Each number is 128 + 24 x the weight over its row's rms, rounded and kept within 0 to 255. Layers, rows and columns count from 0. Numbers have three digits each. The size before them is the row's rms in percent of the matrix's.

# layer 3 attention key, 256x256, rms 0.0834, rows 218-255, columns 128-255
093:116151137078148148088133109134181123135151157125121117120134121094145101122131123140123152118145150120140148098139133120116137140104130196100094093152130134158109062124169149104122087111125116078139096201135137101145153110118124153119114114089144129121130120118127118096107136095069181107124105144120113166106110169137158130157140135142124124136152144110115151113137110148128121115092
108:135092129142102117160141109132181097133081151152142157109104117149115162108113082136120103166152142146140106113163165120138067154112140100114130141116078098129150172150101124103102115172103110141080153116121106142139108150112126135097169139130117137120101157129117124148095166138126137077174165129116140097165129120111123116103134103113131098152141131105128137119133141136119106114143
108:128117157119142088129122140140167110134163120116143152112137166124140098110110124098124097140127132147115155101124110110123094110133123146133139087124161121121130124145124153173143068107077112098116168118129098120162129135139147120130111158124170134073140130151161145113101123099143146142105147122122116153140150171123143158152161156089161150111160176122120129106106178080120135129114
102:111148168129118165117087139094157147114143178116149176129119135107120120140161075124152145128122131150143146142113119099133142121126110121109121115143115126141131151117125144084178096153117140156147160103122113056104140087156124151124088138108108117185099096149093128137146104154114140125144127142108106127125114134162136087117126149130174110176138181134150148120101126121126158114105
090:100102134127123093119143121151101121145143127099114090085150167119114144128141130156154125162142124097097146139138108099159083136165125108187154112129121136123108073111130126117118159105133124144094147148118114116120139148153177124143159133112162139078150132142166155110107124101132143084109117096137139149124118160109135139148118115117123153137157157137086112122148135149116129101088
088:123104096156143111137146119128130099113131124104128119114117214158121155112111115177105121099113120162132117107153122111126038157127140152182160101109124101109138127113103144146096103137115106089144153132142118123150129142139130098124151145112181150128141164138141111117116105078139155071120138108124131123140133134136130126149150155133140154119145142126109142090105140109095108161131
105:141138145084116153141104137126152106130146148124103083113144114084141132110127116128143140127132120118158131119158122121094161060133102152123099129140122136121154142135146095112155133112171121140110087132174186144102135106118114136129132114127135122145100174129060093122124173117166126124143135102161087079157116088110198088072092109118103137161133125130137108149123051094141157131154
102:122130146136153159115073135146145179190122107134132150144133138099146121115117147099128132132098130088159107124138152125119137117132174121106121138118133120128109165109118156089099105150123157166133086118114114131125139083157117153135120094151099083132136080141098121123110131154153140147196115148100119133126116110149102108095166116145131082149126126128128122138121125151135171173144
102:146191139146106153097128149137131103138118112108111121138146121165124104148160112098129083157143105154070148133153092156116107123135111118104105134141118108111123111207138126157131117108066134128114147156064091182163124165094128138147156123109158123117153151120121145128069127115117151147106151153101121164097121162130100169188126128107156126120149162116103176092141124164114106122104
087:138084122144134127110155139155119107121143135131140112086161138189124089118143126114142087106168105151098099132118133090122100168126144135139128129131136107167167070170097105147141125120091127117108130129115122143148091155110118134175139115109109102108128147128149139152093154096090186099108143126130156110115131134161164129159138095135119155122126072090106153101148124141128125117129
097:152078109105122101126110120120139097121096154170173127135181121191154095125116183118140119096127130135148080141135195121123127157126118120148082143101160100161161126102109182114101131168126137097109103124150157121123110102123126111114092116088135116151156140163157155148159092168102124159126161100145136146129146140133083099140108091107121154095112077134123111112136156114152108130102
116:133087124134110108157150115130153158126133130125154125126073112092098177134086076172140112167097151150145096134130152164105086157098106127095132128183110112100093158160115180151114098150111091113093158104166130113114083139143116086123137166142146117125113120134139137149132096116128096079133149118113124141137165142115136143117158108101153114115166153092116116129141100120140125064149
109:092142150195143146111144147101133144136140101086099136144125170110120131107127111089120115125106126106136142113098061107125109144157140148138158148094121117113135134127145135155134148130096141179150164129102110120126188135122122104131135170079101138092101164106134124109104133122159140139090140159083124099087151143159104158142188192153128097123124129140107163103086152144135121172107
103:157093154105146100115110104122169128142132160160125115117134137125146105118125157162137144110161132147172140114130151110114111111111117098113119082123156132146155140122110145118126140147129126108121107144161137147116131086094085155147146119117117148096142112157079146108111149149138146122148090116141113108137093156127145126119149127115145126105115114117162118094131156056106108138164
098:122132096119127128138127144142114177105112137135192123140144087167098168156106121117115135121109138142101101155097173143142113195141111105162115136128170122125126124099114140109097113148121149093144152099132141094087116113161153135092083173126171134149151104146198177142191102138076114131089144123096133151136139125138116100187095152142165142109165138134114117121127147153148124124098
104:087182138119163103153114150115103122126137092078132068122148154103145108142110140136106113091110129090116148128100088135129131128150171145176146102122127146113135147105158119131123133112192109157120134139127119137100165131155140120097174144151122136097105138098082128124111134127182114156124111130122127108110087161151159126103128139140140102149114093177166127168147105076126147158126
105:130128133146142144089128137112111139190143107138159122126143148097134106118130148115154101067130121106144165139121129150109116160102155162153137073112157116135169152139149149129112172127165133113160108114123128139130152151133156115113116103159128106163163115100161157123086132119120169136123135142121121119102099149126103147160167166159116129099132113139124154150127129127137144144090
109:173126171129112110132078128119168130168122157153148131114163107155125082101169145092184124104163101164126163137148124109133142128099108172108099082180131137145150126158123115142162131123113151167141136144117124145130107127109154174148090089142117146169113125114100149161108145129108165123149127149158114121145103130106122142135083129129135119130121095136138162118137157107101103153137
098:156172124125053107130096141154105152176146135152096138104124096143109107125104120108158103146117115129073125154127151128128145088139100079127140120175129107111138084143143112112150140099100153147107105152071048149135089152124150119127138107150121113112142146132112123159131128085127157111094102133136146114115153152091154156118126130080136119120085126139101148127160161157106145106139
106:159131130100106093126138104129126153155124113146118092133136127118137161092127175139151140082144148162116174154131170135145149074099129148147117124129147161111114134106165169118153162116158139124129092117179136105112130133126141104135093113161138132160164130140126129172147109099150140126126065134133140121136094134102131100117115118113081143071096117149144087115133132112101143149133
112:109095126108100136118123126147159163173179142138121156111137131101174109114093135116147152129114135150136122121115121109112100135142125140133130080137127108120171124104127134135104126140153114107143110135135142108121127114111094127124119131103133118134169137187143147122150155115114174082101120138125125114142113175101150124116133132094112138107139162110103148096136185121131173139051
088:095115120081153118118134149136152148141142114137143108116099132075176125102124093150159150115108112099157138095155172137081093110076142137111144109161135114127135122154134127153154110157089124142102126160110096106118108112137122113143143113132147092094094128125100141156113144135146107131159148153149146166120114176139174114106143102123096115191157118115106128147135090098158131071114
106:124123132159136100110109118104135158140126118149108138149142149131089158146117164128150171121114129093158154131122159123138128119122137142123125115116157153117099172109110145089115143128179164162138129115127107132114155076130136161125141136168105136088095112126110123113114114137164139163131094092087136110122134133150093138090153129132139142106131131145151120151102142097134156160159
096:179140126148104125132129121116099099136118118144142145160097130140117116139163135120139114114142159177116145144124134141126131142094142156110104139133133139112154112154157158115149155127143133126152135096185155140125116101090125119118120145161110133158144127096152125143119135094100167124159082154165122086136113099134094140143153124180093120098130087153153110128122182109124128166153
098:126094142115126145128091098133191128158096129147140103140130118113176153116101128124142130135123145113142107138189204140118121088127152189088104134137146109120108155129142155099128127143142113122124113139161193119156119133088144089100099079117126107148121124143096145116073139187138155165151138098183103108154105134106112122109110096135113128168144123123132129165107096109112129102102
101:124123128173121133154115130119128171122135109127089152142115087124081148134136087117138131140131122119127125118125099119165107131094144128106153156129111137130086119162126109109137137124086148198118160143080085134158146104121118162143153143119109119093041112082089129135088130133135116115143127161069132105108124101134127118131162091150135095136122149127110159143103112155110157107156
102:104111107140102128114142122158130121114088140142120167139136169197076136114085121120094125143137129105089138108105099066169074142092143186143144141138106111132167108128076098129112104134099143125115138132119148102100135114121138082136144123103151138081082148130162126098125122128121152124055130098107092100136157120104147148138081112127158158149151155114138170112098182107109125120103
093:102143133163150132109111149108111084086123122121098109124154165139131101109177146105139097119136124089115156145150097120143163112131130086148169111081123134116111156100132131072124133139093149141140187150094088175146141133123120159162135144140066147126121149097119126131101097152163133151106180146083157147115138136156131114152146128140138115151127106144135131116129127143092079125131
095:076094060145146159118157106130130142116097120099127151119094153131131132119102110130133108108139113101105077130128128080096124166113145083125141136113082095139149123100114113123069136136102117102145154123104136116117119132133131072143143144116116130108148130106165141139129104125130124145113154162084134125120154158142089130110180147142133126178118156114121118115164140165135137094118
094:135098122122150092123176112122137104153110127109107085114149185151131121105119162118104143133138122113124128100113147142101108116134111109156156116108142125083145096127090137166083168127117152103113133153145130191142141153107119126138127144152149174095204201139140128119131136127134132146100128139135116173096145143090133156119123115099122166091113120120124121124147122138119101131126
109:109171129152145126158105131141132110098129135096098111103144133104132158135152106119137091162114092099133105127138114137134122117165098117146169137128137114130093123168118079134115131156112125136113147135079104151139180124134157164120166152090150146135089147106089140127091143137169143113100182121123140140138120154168142117122148117116134112164118145110113131128158068143117087105122
100:139150132142153133113142135130100140112102123141134142160138123137135136114149162112139136108134110112140095163122126134097159143149145121135127126114128160119116130110125123084130103145152154144137118087154135136099111084124091187161128143129104126161127095145153090125152105158136105141157100115097142116110100108150092137129163157169193135084141104126135118131120130158097105121160
100:120141117118125117094181127141121110117149137115124130137121151166156091105142139117104117101148144108103139086104121103152108132120165150129132088106132115144161077084133121158112105098092148086165118132131098100157129120140127134137113095156149124112187102128164128141151107096080141163087122148130149175097164164139110149156118126140116173111100141143153148104107171100143144142100
100:096111156187130138132107141128123148131101120122131133117132147134075173146117091109132130135099111120164100143113094089121104174140134142118149139129111122161114159131084110132145088155111130164146178120088116126113145097149126123126141154117126130117097109110154161129123087137147135127112167077093130098121110155171101134134164159143172127132132166066108173105095144127131097120140
099:145149152108148137110101148141118170175144112165150088126135100071143106099124134110153155097138133141151159138143140160096155121101154151134099126146184137129138146140141159135167123125140143120134110138134112122113103087144126168124133108144126087150117082140091147126132134165124137157185105107159113143113093137146145114130122124121129126123138120129126159178121102107124128136118
090:121172115107103150132087119101109103101131157153143130111120115111142094131167149134128116107174078134128192138166137135134145109165133155158121123098110158119115149139153139123166146117175139132160093131129145157134114143138119133120100093103101168169136150136092128083139102133124142166136111147123114143170104099110122123148095142140137102124122073159155134119135141151121091187116
089:115173147152131143122096156116126127123133123151142144136123121129163087111147126107132094101107105178122117124134134162113157123095159188101091100131133120118157186126173113072162113157113172132180119155105144104117125123134104126104117121102125105179057100113091141135118143125114162134147136122140129114099100114135137122085154110149151119164106080115150140139137080144098114127130
100:108119121094118118138110160132146108102146148109117094122073092064153076125107093149114111072164128178146150115152148127127081125090118136133185134166118088150140130139138172143129124128113081101120139143134095092144111156136111135127109103117132115090147156118119139139124129093110117080124147183098116138116118168144171124151143097123126153162100121123128135119153079109171139083166
# layer 3 attention query, 256x256, rms 0.0859, rows 219-255, columns 128-255
107:130134154146125150126115123099135085100096130115109107097159169140145127130131121087125144096142135152160091145138088055133116168137147135125151128120063152136132134101105065171114132135089136150123144138078114126144165158129123091111124119135123134110082111148152170145101148157118118106144116144147118123088116098139128134079125180151123155117123132137141136059150145093131134133157
107:140110141118121130084143122146117114160156124120173112138162142124108120155102115146096111151092136163136157138110134111116124123155168136132092112161166107144112115122107132130109083118103118122103128140173161153156115128141120145110129172097171154104126133154141176140102134095120105117052116102099128116120135098115148129112151105138159134126167164140109131139111126089086171135191
097:126099134129139121123110173095150181135101145142179147129106117122124145119148121128146142154095096122127092103116153162138128121160105119108117131068119073106127171149151095121118121145143111140121126075122128096142133144103158166120136142133114132151143128134105107134145142117144088128138128119101132129112124159147135123124156107106176088175145130147103163126117084148095171059090
096:133136128138113134124135087135094107177143106099120131108159150178116122154152083178166143099104110132123153142083084140153128123117154141142142130156158173118129093111102104133164130116144126080138162166153151139112118133155116164118113139167162118135119172135118179110128117089126100093100106121123163131136136086078122124109147102132089124120156167128127108152159094106139080154116
094:127172160120121164091140107143116103148118080100135117148162185149121118118115131135131119081104134157130135151077091111131116150131174165145115141134141129137087145112083105112129115129091139127142172147160158137160110125154117093104086157121192098087097156095142182145146095080124116080092113129118156121099150094134113125072138139127122179109127110156115124119128157103096116175167
099:091128088192138126131106119140157112115132150131128081127105142096120113146121122094121184141134110073107117128136141134140112117114117136132164122111124089168139147124128124144108171132118110135157134171117129170105127144152153118133107129122063123188173153150117098141118138144161146132159143117118091092113134134121158103133144119143149126169101109135114120118108148135147124156092
099:131133145132107127123151152116131135186118113107138147162107094143116145134130125101160079130132109152097128107164142155121108097160137103151118150142127131128154144173121151115123114147111141119098093096119136137167112124118131180176153131120119146114099104133086107149154186121146113123147178153130110143113103128148094145122117126117104086158124127087097167138114095156070156072105
102:152070137126117191086143164137138153131117129124139157108117123085111148148123176125101128152085160144141155150136136130096148126145170154119082105158127148107135124115122127132125094099106164156127133171129120147147122125167145109149107096129155154118133146126151109100106136121067127144083121079113109125107142081153137120139121123131145128073118162080137169119112091150140149142134
086:157126137140144187106105144149133129143134101162123146091203139128135106129158133143144123112137105142118107178101095069131119126117126151142117093167154144127160093138116128105171096129117159171142179151125111103157077109136117073153140096137152105104107143125161190149109105085092154120097123111141133132159118114148175069149110135130101137086137123134120099157110143135116085135159
092:121151173129123129100137139118146110142110171144133110140192116136177087104124128076151148100152092140110087170159162134088171094160095144153126123142177110136163111135130108122117104138098160143127135084070132116146123087110121127123120118081134133143138152147145138147127125178124113132143183124081108156137116137141107129158127133111122179106140118165128113121124147118150134112129
113:146107135134107088142155125110094075128115163149116145134157115172125164139111073137110143117102138178146107132120068104121119187131145128102123140170095141114085169139155102147119109119094141155107112103127102128101158126138092139110140135135156108105085102096148139123129161108105114093116151118135144117123153110109125180098119121159138141115129110129122142074142134079127189115141
109:150134154110107119143147131153142200146130098132141128146103151106108131140098153123135064117141150142129166105105098149133110097116105155137085170120116110094088143121095118143141159139089123099149149106155156127146161131094138126148131148102133166092080167125092154130123137107135124120132136140135121105123128131138130139130154136112098065072105109135122158156141146132084099152149
100:121155135115123132097125085124133110157139133149181091149149137135109124152127108123154151099133121127129133142110150105117095103161131092139154137165163081207166135119115116129103126121083106103121122133124159131135111128125110093130152151099135182094159071170088176095133098147156151104131122122098125141153149120146136117146108162115147158134162117138125120111123128095086141095174
093:117114184120126124133128168114110133158110135126149165137157075176143109109140125160125101127110130157137103135118115110121191178162107124105076138127108155106145126119129125121115088135173121120122110079137119081119161107099104153105132091112167092133135129116151104157141111130137100121097137123133152156144097154108104132114127101141167180102149107175122112104106130134178165106127
103:139175121106114092167100106104091149102135107093125121124110146138130112133099114157131097122173109137114187105129141165140120118135135088161175102120129133118158153125150124155152125138154085102157143157154133122118106133127141111099123153124137156154122140174092108087155148123181143159155096157125119106138138107110174119117163131135120072147088134167153119149122125079107161135127
099:142174124104116176106128096152126113176135114117160124155124108124134118111100132130140085114151097148134134115115119120083118117119136138092130084124162151112161142195135148124117162110128118136152147143146172132160120130093136137130089140136123134147143136126130154143114135094129153100119146207118116122090100125186090131147186145160079129102129136128141122142117085129112127144144
107:108098129133129151089113123154150189118163118143194106126106145114138108135110159111120142143107134097122108173168123086121126164105125146075148104132137088147166103109107126120125139111133134150175113140113130126129096133123172115146093139137115146167111098156118126128085130144103170126158126115112094129094118122164125087142139174166132122136146150180127135103112117145109103147155
102:152122110129101136084114108134132148153122165118111175156118122109104157158133134142138137162095139177141105131112147110129138136152169117149111126177140096134144108139151123119163135113149164159145116161137104164175089072177146153133141102118116095150101098113114124132154105119075144127129113126105105140126151114105136150161151125092135091108138119121115166150125144124092159085125
100:115126114109090135110130073153105128149146118114136101189104113121116093146092157100156168120156145148133107168134126128135112151121158103128155161108157101156148116131151127135089166124131155131171121134135143121104097086110142110126071153123106111174114120144100095172111117131150154066159100158076109126108110140081120156121148116128090134110144107122130135148139131155118138166160
106:125157120147128150109142118141116124154180120123098155177148121080150106162131131127146145149102114136141097129048107123120148108118134148118113085161147097159124116155090137131106152103119122151127128127161160166161136141125103136103141150124132102136138135131122196135131142120147112093112141146128132155105135158140091126145144132122114092094155154129087122161139143145130108105136
088:151134138143114132128124101132094118163123140147124128141200130125115114106205080151139117132124094124132135104103128113093109089133163119092123093191097128124124136165142133115156104134086116155089091169127114133153107098131097116144125155128148082117130114177133167151117127100138115142098135162131193123129126104107134131092133134151118118111125147148119110165133125074113158132141
106:114175145111105093138138089109115150150092130113137165160099126163091139106099132157204097142158115168137120128137147150124101094136149092160104142129117126149136163164115145150126147129125123077112098090134159136144145121098125147130148155129149165116078109148103148095142147117141120104147118168121125130150135106105109157132142096099106141135114127114131159136133120086082166061142
094:136123110130110139169107104147141121104154125131124130145090108129141158111122142117130119146152145162141131114158118135130112166093121101120143157090139144138137120148126147136078161103113141163170150100132137116102157109069161119141111135132125161152098120124141109116109094128124166113175084170150090136101104146165122167143162169181097145119131108125142119091123160142104102135169
098:089113104155139121109137107134145065146118124126137088153131119153110121136119130072124123110124082125119135164136144132105133125122137159098149112138123103148114139136166118096097092112084136080124122127114162155123145163148150101147128134135135168164123144144138130111092151158145145138135179116097141130103119111126086130130129120150107169173125148146117136121142081139147131116113
096:147099114139136125160131138097130147114142153123103156088099150139105151127150145145162113121156111150154139121150125131146081146113143144108115140130077150114115134121143121108194123128133146126117113116149072108142144148113118146133163098169112146129050119103124129100137149102077140139152102139141122115129128111095151105146106104131107078119098130129131149140126122133109135102137
101:127165149126150090090119140136170128094131107146114110093143150149092118134115163125115084132161109106100159132129137131124112091084146141147092120139123112116124119139106109119129120115103132106111114102137172154142119146125111097148129097134161137095123165109172190135131134142125115120109110088138115117116159136108163126127137086156108135136118152180112163096143149108127093134143
094:165118151104113127119140159111138173124094113111173109091136143096126104102106166113152125103131182142133138128162130129155140090161135128145156161119114121095151127085113120140140118163121126100146137149117132149123113117099097122135125110123122161098073101164139101120112119124155120129119135110108155145147146109114132151099112135088151115132091109137153147144135118102076144101126
093:143176159110144156167110152134128109131107143147088179096180141142156138130131111119172086113140145159111091133127095121125165099124116120153105128165080154083109125136108111118155149119104167141116142117090138088131130112132098133122156121123160094071103078103158181132149119141115108105104127173156154116131144118092115117082096148093097107124118154133139092140162124108100125115154
094:114139132120128115121133114165116107141128109118114146133180173120119076136095161150124169118118175097094141163103155129136138077105182108149111145154153136145125117116071135155110147100094131123119147168147149173109097093130089109114080151108165127119134136135122146128138113156120136107105125123102118148143153083101140150112104157105122164096166124102113113116148166102148126149158
106:102130160141141156140133126096129168140108111105097132064152169097154096128150113139137156114133163091145127128120136156154131099157101159128149122156103174133077142105142086121170118139132104087142158180109141125141143143160138146094095100141164118132132165130127133098129132142114126160115132146130142098127130116110145115086135113111115118112092151131129129105122125125154089127112
096:134112141090116118140151160146109148140117138118170140115066089128123111092121163114117088130146133163153099113165088134127129124146135089167101147106113136120160131130111136160101110124163142094135107077150146081111127098112108159166156100087108129062088121113097088102126149136143114112102111129128116144154098117156132135143111135103136155157140102087136123150111140152099138076135
100:150129131115141144101130137165116154111161128152114168138152116129121136100131153164112137139089126099101170130089195145121149114128135134155080094136202093113137106115098150089126098113122153161109130124117113106187079072111124100115125141113185127129152097125161163134148087091130128135117122151113106114103138131145138122154125137094132120091165140132114106162103128116098134119120
095:134126169101134145136131139114134151152089111147128112060120169148125166109144120117168084104110127134129125139135089119129139131139104127105095117108075146123090155130093111143149106144124117114134133075106161134160144155133129130139146131131148136083093132104110171118129160122099103118113123137165134114151114121137115102109120105148119154155113159128116152118135128124101116093154
095:106121118101108128110127144146087124167138136151178125167114069123117148105178139182144100155114081126114159117118146143097121121134150117104109105120155113126160145170163177087120092105134124152094103120165108111119094123097149107156179133131116126131177139147097088151111192133125156114128137136100130143126103132155145118166140116131166124152135129137142152129117107135110145106111
090:107116129129115109108140156143180144117144092093160110112072128104147091124085132111116140111127124110142136141185144114137132118148079125132158138057128104110167128122136128181076133153159133136170121156130151158112143141129133116135130130125093140161147192140092088100109118132155127167146111130119111127103111145162139160116130145130115132141132093116192184087097119149135096150103
090:114133132137150113119139133137141136115120122110173117147106112117146134088143169122126089112137118138137125102158147126095150170130159155108148134109123113089163164176168122107121102141122156153169084114114118115131145131141139115177151145104080140123105121110110086129133134112126176152138154148105140142078104150162165136161154142130163091140093104149154157108133127154103161106123
099:132129135123101163126110104113115106160108123135114130143169156099147108123152079133140125090086095192102170142091141092115124126142109134099175112139149116132149153169172102088175114134134108182135141153110112090126124106137110087122115139111160137151183147122143186149140116075127137146116106126114131108133143144126132095111140130129150149108158117168157113118143129093143140162151
# layer 3 attention value, 256x256, rms 0.0838, rows 192-208, columns 128-255
091:104136101137106147120124101117160148144125101153145113123159176091111104130150111103123113145135115116140134105149187161166101113100142156109091085153135143157137123124117150087114102138129128085132109177139170162116160162156123133151134092129103163128140139160118152125141092113120147170106129132157150124136129136130147142088163117106131129099096127078112136169101111154151152131110
089:095160168115139115117144136099128105159139122140139131132106147113119107131106137118142123153118131144156187119123184191109127101127094151096094151080119120130133126118144136114113140138136152126156094110122132135115104173087137124091136130146148110153118132158102086152127124118121135135110121099175194107106109132143111132118182110088119067143100132097080107163115107124118137166112
089:120103113131115131107117113192124112107127120117134154162088144166151133169191120149136138147129150073122077169135097100148093152102115120159194119118161122109110116164107150145119133135102077117126143166127172131103133111165149150142136145074112119138113112151110159136106146139102122125131134129104166127127113103117126148102081128116150111138148115112111108116132145121093112152160
098:144143089087104096138117121134094124131147138146118155134110111124147102138146151153111123116128151168086086149070146147135091092130152100123177122120099094153135116152143162109137143117085118131140137142179159156137090136179131095129106114144113091126200097154137131153134135062129126126135116154114132122133115140116149125119131137168164132135135135129138132080084159125118148172169
089:129105139123135117128155111108089138122135137088122085122133087114059136135102113101102139108093118107138162148138117114093128112135148129148087142135115116111141157142149145150119147124153132159142137128135082127163151149119150129107120131140140085083135128092152091130139124149148083124147128120094081148115138115123107091148177128142073148156153152160148119107087121124149162155143
095:105117113100117097141126141120117148127088121127146140130143088141115127119120141131093146146134170155151120111114105163135123125148147135151155138161100139131092125119159155150130120170125162149178148145162149104124124107122092084120130133124077097145099095116138089135114125182113147150113127156146091138160127159184138092112090123132129133146097114113162129134096185117163130127126
095:128106143121142142134128100106108135192149129106145138132152131121078101101106094124113110131138138145126137156122139186102158119148114137130063135067153139153084134128149123172168108163093157100189143154137136152131161129045131133140127179128131130124116101126192119158106129139095137131158136128108149117089146155161137107126156142146150096125128142098141171145111149157141134106114
089:071146126120141138146185131122126143114212116089138122138164108121134126117088136087117088124135128135128153149114153141102146120137130124128129147111092140112150122114158089140138123139128136141118062109114119159107152148074118143182162167131146119128080127125124132174135142126146098142090172087150121105117100159100128144117157108075063122120127123110133146130130079133091129167107
087:122118120132128129133124143152114107175077140141148111147096153145140118084124151139097143165107148091114094111149102136142115130097147104144150148164139159119095122108121182172145127157099110122126137153136127131138119095158146138128108123131151154157118101169081112093138122154116135086137113135140154137128132110128116139132078132107147105133111120155111089139112125149163132145095
085:137147132186163148102108123170127140108181096112119137158084117148143107157118156118092123130087119118140087136097133125150126178107128165112148143112151107126128128147139106096137123161107080076155154117125162123138119105151131131120120181076113142177122134141182127109141122144100138116140117125105155089109121116191150123141099170123159091137141103154172138115133130134104126150109
095:121127167133124144159110146111103114150095130101116138118110148142134134165128097148135100134135094121197137082116117140120090107111132134139092138121084110126108125125144144132147110123142103079162137158102087095152137118117110146113123148103134137095118186101121102103147151167123106121130130135123103130131142089189145142133125121132110118113125146145142109104110109105161094134102
089:112159157126156140114096111129130141127119139112140133136112095120149102131111108140159155164110108144134110132136148145121186180133161162113134124098155132137144135157137131056164126137134108080109091144167148110174130098133118149124100155075105113153110126112142150104121129122135164119110130158124125131053109069149159109101114131151130118152145139150182132108179107141118109132142
095:115124138128125154122181136124134172120064128084095087131099134048097130149116151111142126168109147181107165081160142144144149130119168112096131152146124108161138133144136173112118156144128127128151123127162143155142165135136151151107078108099124125152144115144143113111119118174097150135112078155122092127118128112163110126120117110132159125139101115153101138126119104147168183123172
100:137151134133135145088129121117097126112146140104109103163112104100097115147105124106131151127123130148115162135119103145101098144134114168078107132122132097112121151179138155087112142122161083145209153142127149127144111108119099117119135143115136148188094131113131093138116120157095138127159072137086092137120078104170130121116159124160149105133122124164153105158077092144124161150123
091:101119125135114159149136113145137147152139147136111138154121128107118125112138150137137117145120167108117136092121145128155114100153132110105155159128119165140123091137111141121093152135149159097139102122138136123133114145147143125134130122153109110129142110145073106113158114091186111145124090149164122147142128124076142151101103089120123117119147172123103090098092090153153144172118
093:096087113129111098101117108134116155116142138113121096122099156139132127127128167116104153132138123119123123126168121131141124100127155097152167079145101140159187124110107126122130141153122116125143166127125106091159132113169132106105105084156084117124137072154075076110134146142155179120144094166138123157141109106137113093148088146110126121182074144096108110124125165145142098122110
095:123141094161128096158149112133130138115125099120172164120137114130137084112152147126153124132149135106127131126135146146129125148111116108080171069081120124149135122127115101173107135160135138075111137119106120129101118128163129152156127113188121140141132114159118134142166113109145122138110167100128144132107139133106143154139098126088134114133122117119117130088104145112141112120114
# layer 3 attention output (transposed), 256x256, rms 0.0756, rows 192-208, columns 128-255
081:135113175137135161147141165105164164128094129126098105116119153124108072121119099106100145130107104146127118131142131138142160145109112152087091129139150113112114101149146142081120133097146125124130091103130156172089183175111172104130123162155127134134091175115147113107165091138121153128113126153134128133123146126139139120116150120164162169107091122133113114126094105144140152142134
091:116163129111103145129133149125154109130157083144095120171123118143142071138100121134121145134110111111131174145140132163149133114125106172135100158100133106134134090165174151117093088112134108141141091133119149137129105125133124083127145162139149100178146177117152132120146110149140120146126125128120136093113097122157119103138153106154110125130145092141121100163112132126142134151091
094:120075136141104135107108101121140104108098121107150113129132121143159177116157143131128090132151159099102113179102098101137143144101116093099142137135156114124121076110131102127097158118118143155138157129159152158149173170105098154140134138119066131153154111140102111142133126141103129126159149130095106114134176118135091127151133156153160143174099112110121150099134161120123132124134
103:141104142079068096148129129107108163103112109108111139087140150122165086096159133111119131105136128133136108139151152133130110094120126103109154078143135103108127077152095104154117113127115119147180129078185055137107110150167165132137125093155141108123145161161164105134151128124094146135107119152113133123140104121132118130085131112136170115134101170150128122128119125147095083157081
090:127152130115130115124159095134082114173147112138101128108105126084102149112134150142097143080105147115173111104107161151093095109133129145170071161118106160132132145136111179139193129142117119132120162147143117109142112083104175151106082133090143128093101111160089133144126124132144140110122139157116140151104123130100130154158154148101070081101186153153140146162081099132158134136138
086:110134169118114083159134151145117139176063179141146152149139124110106135115129129129079113157117137139156145133123145161113157115113159155121126155172160168138122228119122125139112107153119094152121101137155157117101116124125126077153133120131146108101149141147148139117116105109125118158089122112121166156146151141161129136122103128129155081111137145167157096145155173144125147085141
098:155097133163139126107141145123100121184100131135121117125132122135098098129120133138131150127103090102138180145118134164104143135144152128148096147108132107143126086127147129185139099084097132124200194131139123154178140150086147078093162131137138114130137065121162127128127123150119156163138116142114122153097158179168139102163148133106155088124160149094119143139148156156162132148094
093:094159131159132164085106159133107083150166102135132158131123127126160091143102131108125138094108117107108123156115141109135117160156139138135112153102120104143118091132155120143144130102102134112106117168099119136100104122110137108165139118135139137155108131119149125142119142105142126102131179137107151118082093113163095127113181138121098124097173106093119129167140088121122155130130
094:123100126111143110130106142125158137141119152124172115142118152152122143102134165123072141168099117084154132118110107141145119098141112122123164134157137154131077110113143122161073145127130092147151095135135132185150154172132138101102137156099105117152161123162110122102164126132154112106124098143112147112146146143180144113173074120176155143131129134128144120120124168157175163123132
091:131116145134113145068104142127123114106093121084150108115136138109171121162142147106140087127156101118104132131103141137103140148134128142101146138141183049125103101118131098121131123098128118116157111153171140137166126142129106128120147129139118158183186138159137118142121138123086132141156131126112081093113152126177150136160152146143156125149129125128129147110119144135123121143116
101:085127105114150120160145124100063145139146135116159139148095140147131165140097108144102094141129103110148130079139123130108090113139137156133122127147086103136096191126164121143143090164158104117137148096082143133167152121098162134108098125132097116100127101132097152126156140116137080133132157117168113138135129118147183125162123109145139083132132144140135127103081116120145127114155
098:131112130128143122101098112086116106123103113097136086140129116153100103159105133137178124124171119130112153130128113168110143168124186130122147097148140108119134087123089078076135137103153187096096127152143125111170106132142126085116120112093114111115139077146135150166124129151113141138093106130123113139086131093135141108087129133147136146146134175125115150105163128159130079137132
103:133156176119105129116149147139177127138096118117088119133096134093072120136116148111117144155134128132166132088126155197143115092117137139134156129157140150101144142154104159115117129134094085127152108155150141140159125129133133125111078140076136120095106187176135170126091115178123144174102118162120103143150107133130121135083110116111121135116119145141105132143104124147127133151147
109:127159190105120115083137123157131089170123129119107095120107122107080085109126148103138092095166108115115146138121153180133109116147165159137092144130142112099129144136105116120135118090123130103148143165122186124157083094150116143112114140070143135155140178160129140152131121123112131158123098101101099102102100117162133140111207142104126139124176102137140107157121136128129122157138
094:089131132119104146140131083121136152141124113122090107164114172100107110110116142076124120155122168083126130133131123140127110094127103152087143095114162149127112048122103125130101137141144112116145071127114145143122144127109176148137131132109131178109114146163125094105160080095126142110126108140116148130150090111127146120068154110149091177103098108179101122142112089166133068163139
086:130093115103120095152120138137129159112071135155120093154150151127092136126131141143110118110119155126166125153128140135140125092076118134134126153125159173103148173112088160116110155139154121145109096123124139102106096120125119087158128137154162085068151120148125115142160098115129121141120091157096162180137118089127138151088085104109123111112091127139150091152134142131120099078160
090:121149114130140113147114153101106190097080119148138174139141124116151105123148136130098143148151132118129117119146124103154128142099079121075139125057150093169153062157146144132112149154164151145109124095130063133088141139114122104173143152199127115118137130143119091139143129116111129103143141111126124143096110110146115142105097126164147099114096111161105150104110132123086114120118